From a checkpoint of a small transformer trained on Wikipedia: 9385 steps.
Each number is 50 + 12 x the weight over its row's rms, rounded and kept within 0 to 99. Layers, rows and columns count from 0. The size before them is the row's rms in percent of the matrix's.

# layer 4 MLP down (transposed), 1728x640, rms 0.0338, rows 419-435, columns 512-575
101:54 35 51 49 60 59 38 32 48 43 38 46 34 56 39 53 63 47 13 51 50 58 49 41 62 79 52 40 52 38 29 43 44 71 45 50 70 68 44 63 49 59 50 62 46 56 55 53 45 44 47 71 37 42 59 65 48 51 22 41 39 40 52 58
104:32 35 60 50 64 42 43 35 55 26 72 55 58 17 33 60 60 37 33 44 16 30 27 29 39 34 65 49 45 52 48 35 31 51 61 63 56 46 41 36 41 55 50 54 52 22 50 44 80 72 54 40 46 50 58 50 40 45 55 61 35 59 64 38
104:48 43 25 57 49 36 71 57 52 51 39 65 34 65 38 72 43 34 42 46 53 54 56 58 43 42 50 35 59 43 41 36 53 65 47 49 43 42 40 64 75 54 74 68 24 48 44 40 53 42 35 19 54 58 83 53 51 29 65 40 60 22 67 55
102:47 35 32 51 47 44 55 50 57 34 63 51 46 51 29 42 50 49 65 56 38 38 36 70 60 69 46 49 28 62 30 51 52 53 53 59 51 63 41 38 59 49 51 34 75 61 53 60 38 44 57 54 61 29 70 18 40 59 50 46 44 61 42 47
101:38 75 50 58 41 58 49 56 39 34 46 38 71 79 42 47 51 29 38 72 74 37 57 41 61 59 40 37 56 56 31 52 63 48 17 71 08 49 42 35 56 58 45 53 31 36 53 45 50 43 21 69 62 49 45 60 59 64 54 53 56 54 59 75
098:71 39 54 61 46 56 55 42 49 42 35 49 55 44 42 52 50 71 45 57 42 64 40 25 59 42 53 51 49 48 53 46 53 18 51 29 61 18 34 40 44 54 40 55 42 69 60 62 73 27 67 55 60 68 33 58 66 55 36 51 62 51 47 51
098:47 49 43 40 49 51 43 39 31 44 59 82 65 72 55 48 65 37 36 45 40 59 45 59 18 72 39 53 46 55 40 54 38 69 47 83 34 64 49 50 31 54 71 63 68 44 48 55 54 52 30 72 50 43 57 52 44 58 39 53 51 36 51 35
102:39 32 60 61 36 57 63 46 32 48 46 44 60 51 37 75 16 42 50 54 75 37 45 48 49 65 52 38 57 45 45 61 56 33 36 41 67 56 42 54 56 62 42 48 78 48 36 49 38 50 74 35 52 62 42 75 55 65 62 55 46 30 59 51
102:45 35 58 57 75 71 51 46 61 29 47 52 40 32 52 51 43 70 40 58 46 47 57 55 57 53 33 58 39 48 38 61 42 47 67 61 53 61 46 24 58 44 61 33 38 49 27 52 47 43 45 33 36 50 52 70 27 56 47 56 36 36 46 42
099:56 35 43 45 61 39 52 27 61 73 69 36 62 50 65 43 36 29 45 57 43 61 63 20 49 56 31 45 45 57 69 49 39 42 46 69 59 51 50 45 76 61 52 63 47 55 62 22 32 43 24 37 60 62 38 63 53 40 48 46 45 38 59 55
099:32 73 47 66 39 75 65 46 54 26 49 56 40 40 54 67 47 59 59 50 54 55 50 68 41 52 61 51 50 53 50 32 38 53 47 59 28 45 44 40 64 36 59 28 40 62 59 45 35 30 45 60 57 54 58 49 48 26 33 38 49 51 32 46
103:53 39 46 39 65 70 41 77 45 42 59 33 37 41 55 47 25 36 48 58 43 50 74 57 48 57 49 50 47 50 58 33 78 45 50 41 53 56 21 40 39 34 57 46 45 59 33 62 57 54 61 66 53 43 31 41 22 55 44 55 51 59 53 55
100:41 70 76 39 58 40 48 56 15 72 52 64 48 54 58 55 68 61 73 25 42 51 87 31 46 32 62 63 57 61 36 55 33 69 49 18 51 64 57 67 40 56 35 50 37 52 47 46 51 53 46 47 48 60 43 59 47 44 63 34 52 51 63 52
098:44 42 43 28 42 63 47 54 47 56 41 52 46 53 74 28 47 48 63 49 58 44 38 49 65 57 53 71 55 36 67 68 66 50 51 51 50 60 63 59 61 47 38 54 62 39 70 61 32 66 41 60 49 64 53 61 31 53 40 72 38 71 41 61
098:34 43 66 40 34 53 39 42 52 53 50 33 50 46 71 64 52 52 51 57 72 50 66 43 11 72 57 60 41 62 23 64 55 45 64 67 63 50 58 45 39 70 44 49 35 51 26 54 57 51 57 68 38 48 22 49 48 52 51 87 41 37 39 65
104:57 23 56 41 71 46 49 63 41 25 50 60 65 51 61 46 42 51 62 53 63 63 55 61 32 59 49 52 66 52 57 38 51 63 55 61 46 26 43 51 39 84 50 32 51 28 66 40 52 41 50 42 65 71 61 38 40 26 41 59 47 48 43 63
094:71 36 40 61 63 67 51 45 60 36 44 47 56 60 71 53 24 53 30 44 52 64 38 38 48 32 56 56 48 48 51 41 14 26 49 58 36 52 50 41 52 49 63 52 35 41 56 43 40 46 68 57 56 53 56 64 58 60 46 71 52 45 42 55
# layer 4 MLP gate, 1728x640, rms 0.038, rows 420-436, columns 512-575
102:36 53 36 43 42 64 40 47 40 61 53 38 56 44 73 55 43 50 44 55 77 70 59 75 60 40 79 48 52 52 81 39 56 63 48 42 51 36 55 51 66 27 58 52 37 50 35 56 48 50 44 52 41 44 42 62 43 39 56 53 38 49 43 51
101:39 71 68 61 61 61 59 39 46 39 71 43 63 45 45 24 40 19 38 68 63 47 40 48 45 50 35 50 55 62 48 55 28 37 44 38 46 50 64 50 41 46 44 64 52 70 57 55 51 58 48 43 44 51 56 61 48 52 34 52 19 35 48 67
100:35 46 30 49 34 62 50 69 45 45 52 39 63 48 35 57 59 64 55 61 39 61 55 50 59 65 29 39 56 62 48 65 76 54 36 44 35 46 49 53 54 48 45 60 49 47 54 48 80 56 62 68 42 40 74 46 33 67 58 44 54 74 67 57
100:42 50 62 42 60 68 44 61 47 41 40 39 40 39 57 48 42 59 57 45 39 37 63 51 58 44 37 54 61 61 49 66 72 22 27 47 45 42 56 49 40 51 48 44 29 49 59 66 53 54 54 44 58 63 65 66 58 68 59 50 44 48 56 39
094:33 60 27 18 42 67 53 40 68 54 61 54 57 58 60 59 44 36 51 60 43 54 42 72 69 64 55 27 61 60 40 43 31 34 50 58 42 47 34 57 43 28 59 47 50 54 52 45 40 48 50 44 55 67 54 65 52 70 42 34 48 51 58 60
103:25 47 54 36 47 55 39 66 53 51 58 49 49 42 59 45 58 55 31 57 62 46 59 56 57 56 58 38 67 40 29 48 52 51 39 30 52 88 61 64 65 49 40 62 35 52 56 56 44 45 51 57 64 46 61 52 61 43 59 39 58 50 69 50
101:76 76 46 34 29 70 46 38 53 47 51 63 42 69 64 32 56 44 72 63 56 51 38 29 52 15 54 50 65 68 56 52 43 51 61 40 53 65 71 51 52 54 48 54 39 72 59 33 55 51 48 66 57 33 47 47 63 48 39 65 49 59 49 47
102:46 48 26 55 65 63 46 43 45 48 56 63 67 55 36 55 42 49 77 56 47 65 53 48 51 50 51 55 50 52 54 52 42 29 54 34 27 53 55 61 47 72 56 50 53 43 59 51 60 39 55 53 52 56 62 45 64 13 47 47 40 64 57 45
100:27 63 39 43 58 58 54 65 80 29 42 48 38 44 65 49 55 34 45 65 50 30 64 57 45 47 45 57 69 57 44 56 52 51 49 42 54 56 56 55 48 55 55 27 39 56 56 54 40 30 54 52 55 54 42 60 44 37 56 60 68 67 71 36
099:63 38 68 50 41 48 28 53 60 27 47 43 49 28 64 58 51 58 32 55 55 37 24 53 58 50 49 38 64 43 40 42 38 49 57 60 38 66 49 71 47 66 69 77 41 47 49 48 60 50 42 73 36 43 49 50 62 62 42 66 53 67 36 41
099:44 62 43 51 63 65 64 59 79 73 42 51 63 37 55 27 49 58 55 54 40 62 53 65 30 31 40 43 67 50 47 47 48 55 83 60 27 66 37 63 58 48 61 64 47 82 62 47 53 62 67 58 51 68 39 55 47 39 65 48 40 37 40 41
101:65 32 21 54 45 44 54 42 56 46 48 74 76 50 70 47 43 36 40 38 51 39 43 60 46 46 74 26 37 51 49 57 55 30 61 59 55 50 49 66 57 39 43 36 63 74 51 67 65 53 54 52 63 49 48 45 70 44 48 70 62 69 63 66
098:47 61 56 46 46 74 37 33 65 58 45 73 48 60 61 42 65 61 54 45 44 35 39 42 36 50 53 39 66 36 54 52 44 39 50 52 51 65 35 28 29 64 57 51 55 58 70 47 48 54 80 41 59 54 60 46 40 54 38 52 73 56 63 71
097:55 35 58 63 63 46 42 52 66 59 46 63 44 60 64 41 49 58 63 41 51 32 54 60 60 69 73 51 24 62 68 54 61 63 48 52 47 59 63 59 51 31 51 41 70 68 44 51 35 63 70 63 55 73 49 30 64 40 57 62 55 18 34 45
104:51 63 32 45 36 56 49 48 45 49 71 56 15 53 35 33 47 48 42 53 66 47 51 46 48 54 68 78 49 53 41 47 57 45 61 58 61 28 55 51 83 34 48 53 58 59 45 42 46 72 39 52 43 55 56 58 60 55 46 62 59 47 53 35
103:26 21 65 62 49 46 43 26 58 56 58 55 34 53 51 62 55 56 57 36 45 49 54 49 59 48 57 42 51 48 37 35 40 37 30 49 44 42 47 36 63 45 60 65 39 48 58 44 49 47 47 63 61 50 61 41 30 54 64 55 44 50 57 40
099:58 55 53 63 28 47 70 57 59 58 51 58 61 55 25 45 44 53 38 61 61 50 49 30 50 54 44 35 56 54 39 45 50 51 57 46 49 78 59 50 64 47 54 77 37 79 61 67 40 48 58 73 54 48 67 40 51 53 63 62 55 54 46 81
# layer 4 MLP up, 1728x640, rms 0.0373, rows 420-436, columns 512-575
104:60 21 83 52 35 57 46 45 51 44 59 33 60 47 56 48 62 48 44 24 67 42 49 32 25 37 70 41 47 61 42 59 45 61 42 53 53 45 55 42 33 67 55 42 44 47 52 56 42 43 48 53 47 49 67 47 61 44 56 41 39 38 85 45
105:25 68 54 60 74 63 50 48 27 29 47 62 65 69 20 41 37 70 58 60 26 72 54 44 61 52 48 28 32 39 47 48 47 45 67 39 40 54 33 52 50 43 47 53 32 58 51 43 48 51 55 50 51 56 51 43 36 50 47 53 41 31 47 49
101:30 69 37 51 47 65 37 57 61 57 56 27 56 62 64 54 52 49 53 30 45 57 43 52 60 63 27 38 36 45 42 48 49 50 61 47 58 34 69 41 40 47 48 60 64 33 73 50 75 39 65 54 55 31 59 53 44 53 49 29 48 51 31 58
102:62 56 28 58 31 54 40 30 54 54 47 57 49 55 44 57 19 66 43 47 66 60 33 27 63 45 41 52 61 40 53 49 41 53 61 39 37 53 61 29 49 55 64 65 27 49 32 31 61 34 43 61 42 56 63 47 53 54 44 47 68 63 62 38
094:53 65 15 60 49 53 49 52 24 38 26 62 66 50 50 64 21 47 38 44 60 69 43 51 55 46 45 63 25 49 41 52 43 54 24 55 65 30 52 61 69 25 55 59 58 46 40 47 27 50 55 59 35 38 46 37 51 60 76 43 56 53 38 19
099:70 44 42 57 60 34 27 40 34 38 53 51 53 80 58 46 40 42 49 65 24 53 55 70 39 41 59 21 36 40 53 68 36 40 53 63 62 38 42 55 58 56 44 59 79 49 39 63 55 49 36 51 54 47 48 43 32 44 52 48 66 35 48 30
101:73 54 54 50 35 60 45 54 49 53 46 49 58 62 45 41 44 34 59 56 39 64 45 57 36 41 19 80 64 32 57 40 45 55 68 42 46 61 42 51 55 82 26 54 58 53 72 42 42 49 23 45 48 42 51 49 49 47 34 59 43 36 50 48
104:67 42 61 46 69 47 53 78 48 37 69 46 47 37 25 43 41 51 21 39 56 37 71 47 48 68 48 65 50 76 46 53 43 57 41 73 39 51 78 44 61 45 48 60 70 26 43 60 69 28 51 53 61 72 34 67 55 47 56 69 48 49 46 57
101:36 55 64 43 47 55 51 25 53 46 57 40 27 69 55 52 45 43 32 60 45 27 68 42 60 34 48 39 47 37 61 22 68 60 61 41 37 51 51 55 79 35 84 41 39 78 72 33 39 41 46 46 45 47 57 57 43 54 46 70 54 34 46 36
098:44 47 51 49 36 51 76 68 47 64 60 52 67 48 52 53 47 44 66 45 52 46 40 50 48 59 42 28 57 34 35 48 54 30 38 35 43 55 50 55 64 41 53 26 40 51 36 63 34 38 55 60 54 42 50 26 70 44 71 43 56 46 77 27
101:32 40 33 60 56 70 53 72 43 56 60 58 54 42 62 50 50 43 37 67 35 78 46 71 46 48 48 54 42 57 47 13 65 80 51 40 50 47 57 43 42 65 60 60 55 57 68 51 54 60 41 49 52 48 85 45 52 49 48 48 56 53 46 59
101:56 32 30 30 49 50 47 45 65 59 67 52 46 51 47 51 51 73 68 54 23 54 43 52 78 36 53 48 53 45 48 54 42 43 55 29 58 66 51 58 50 42 56 53 62 56 81 51 56 61 45 43 57 45 44 49 44 45 45 47 54 64 56 61
098:69 39 19 36 58 49 47 59 28 62 58 61 56 40 48 70 35 52 56 37 66 50 43 48 44 56 74 23 62 42 48 59 37 56 48 43 42 41 63 49 74 55 37 66 80 39 44 34 50 59 57 32 22 57 60 70 36 49 67 65 50 63 21 32
096:46 47 48 42 32 43 62 59 49 40 22 42 47 16 44 61 45 49 45 52 55 70 63 49 55 24 71 44 28 62 49 41 39 53 51 51 46 33 51 42 64 42 67 57 46 58 27 56 62 68 47 72 41 44 46 30 51 46 48 65 49 34 53 75
105:48 55 52 39 57 61 41 42 69 45 72 52 53 80 58 25 35 56 59 57 64 61 69 57 60 57 44 52 57 56 49 43 49 51 42 47 53 48 67 28 55 55 58 60 51 45 56 34 57 50 39 51 60 48 39 63 52 39 77 44 57 56 41 46
099:33 62 31 50 67 47 51 64 42 31 53 57 41 64 52 44 25 62 35 82 69 49 63 44 59 41 54 28 39 47 58 57 44 39 59 80 30 72 43 60 16 53 58 50 50 50 53 40 61 68 57 53 32 49 66 47 16 41 62 58 77 48 42 34
100:80 40 43 52 72 48 74 41 50 80 59 38 53 42 35 43 29 56 52 69 36 56 45 63 23 42 49 48 45 40 51 51 43 37 37 43 67 52 67 49 64 42 27 47 62 56 60 56 48 64 67 25 31 57 47 42 26 46 21 46 58 52 53 57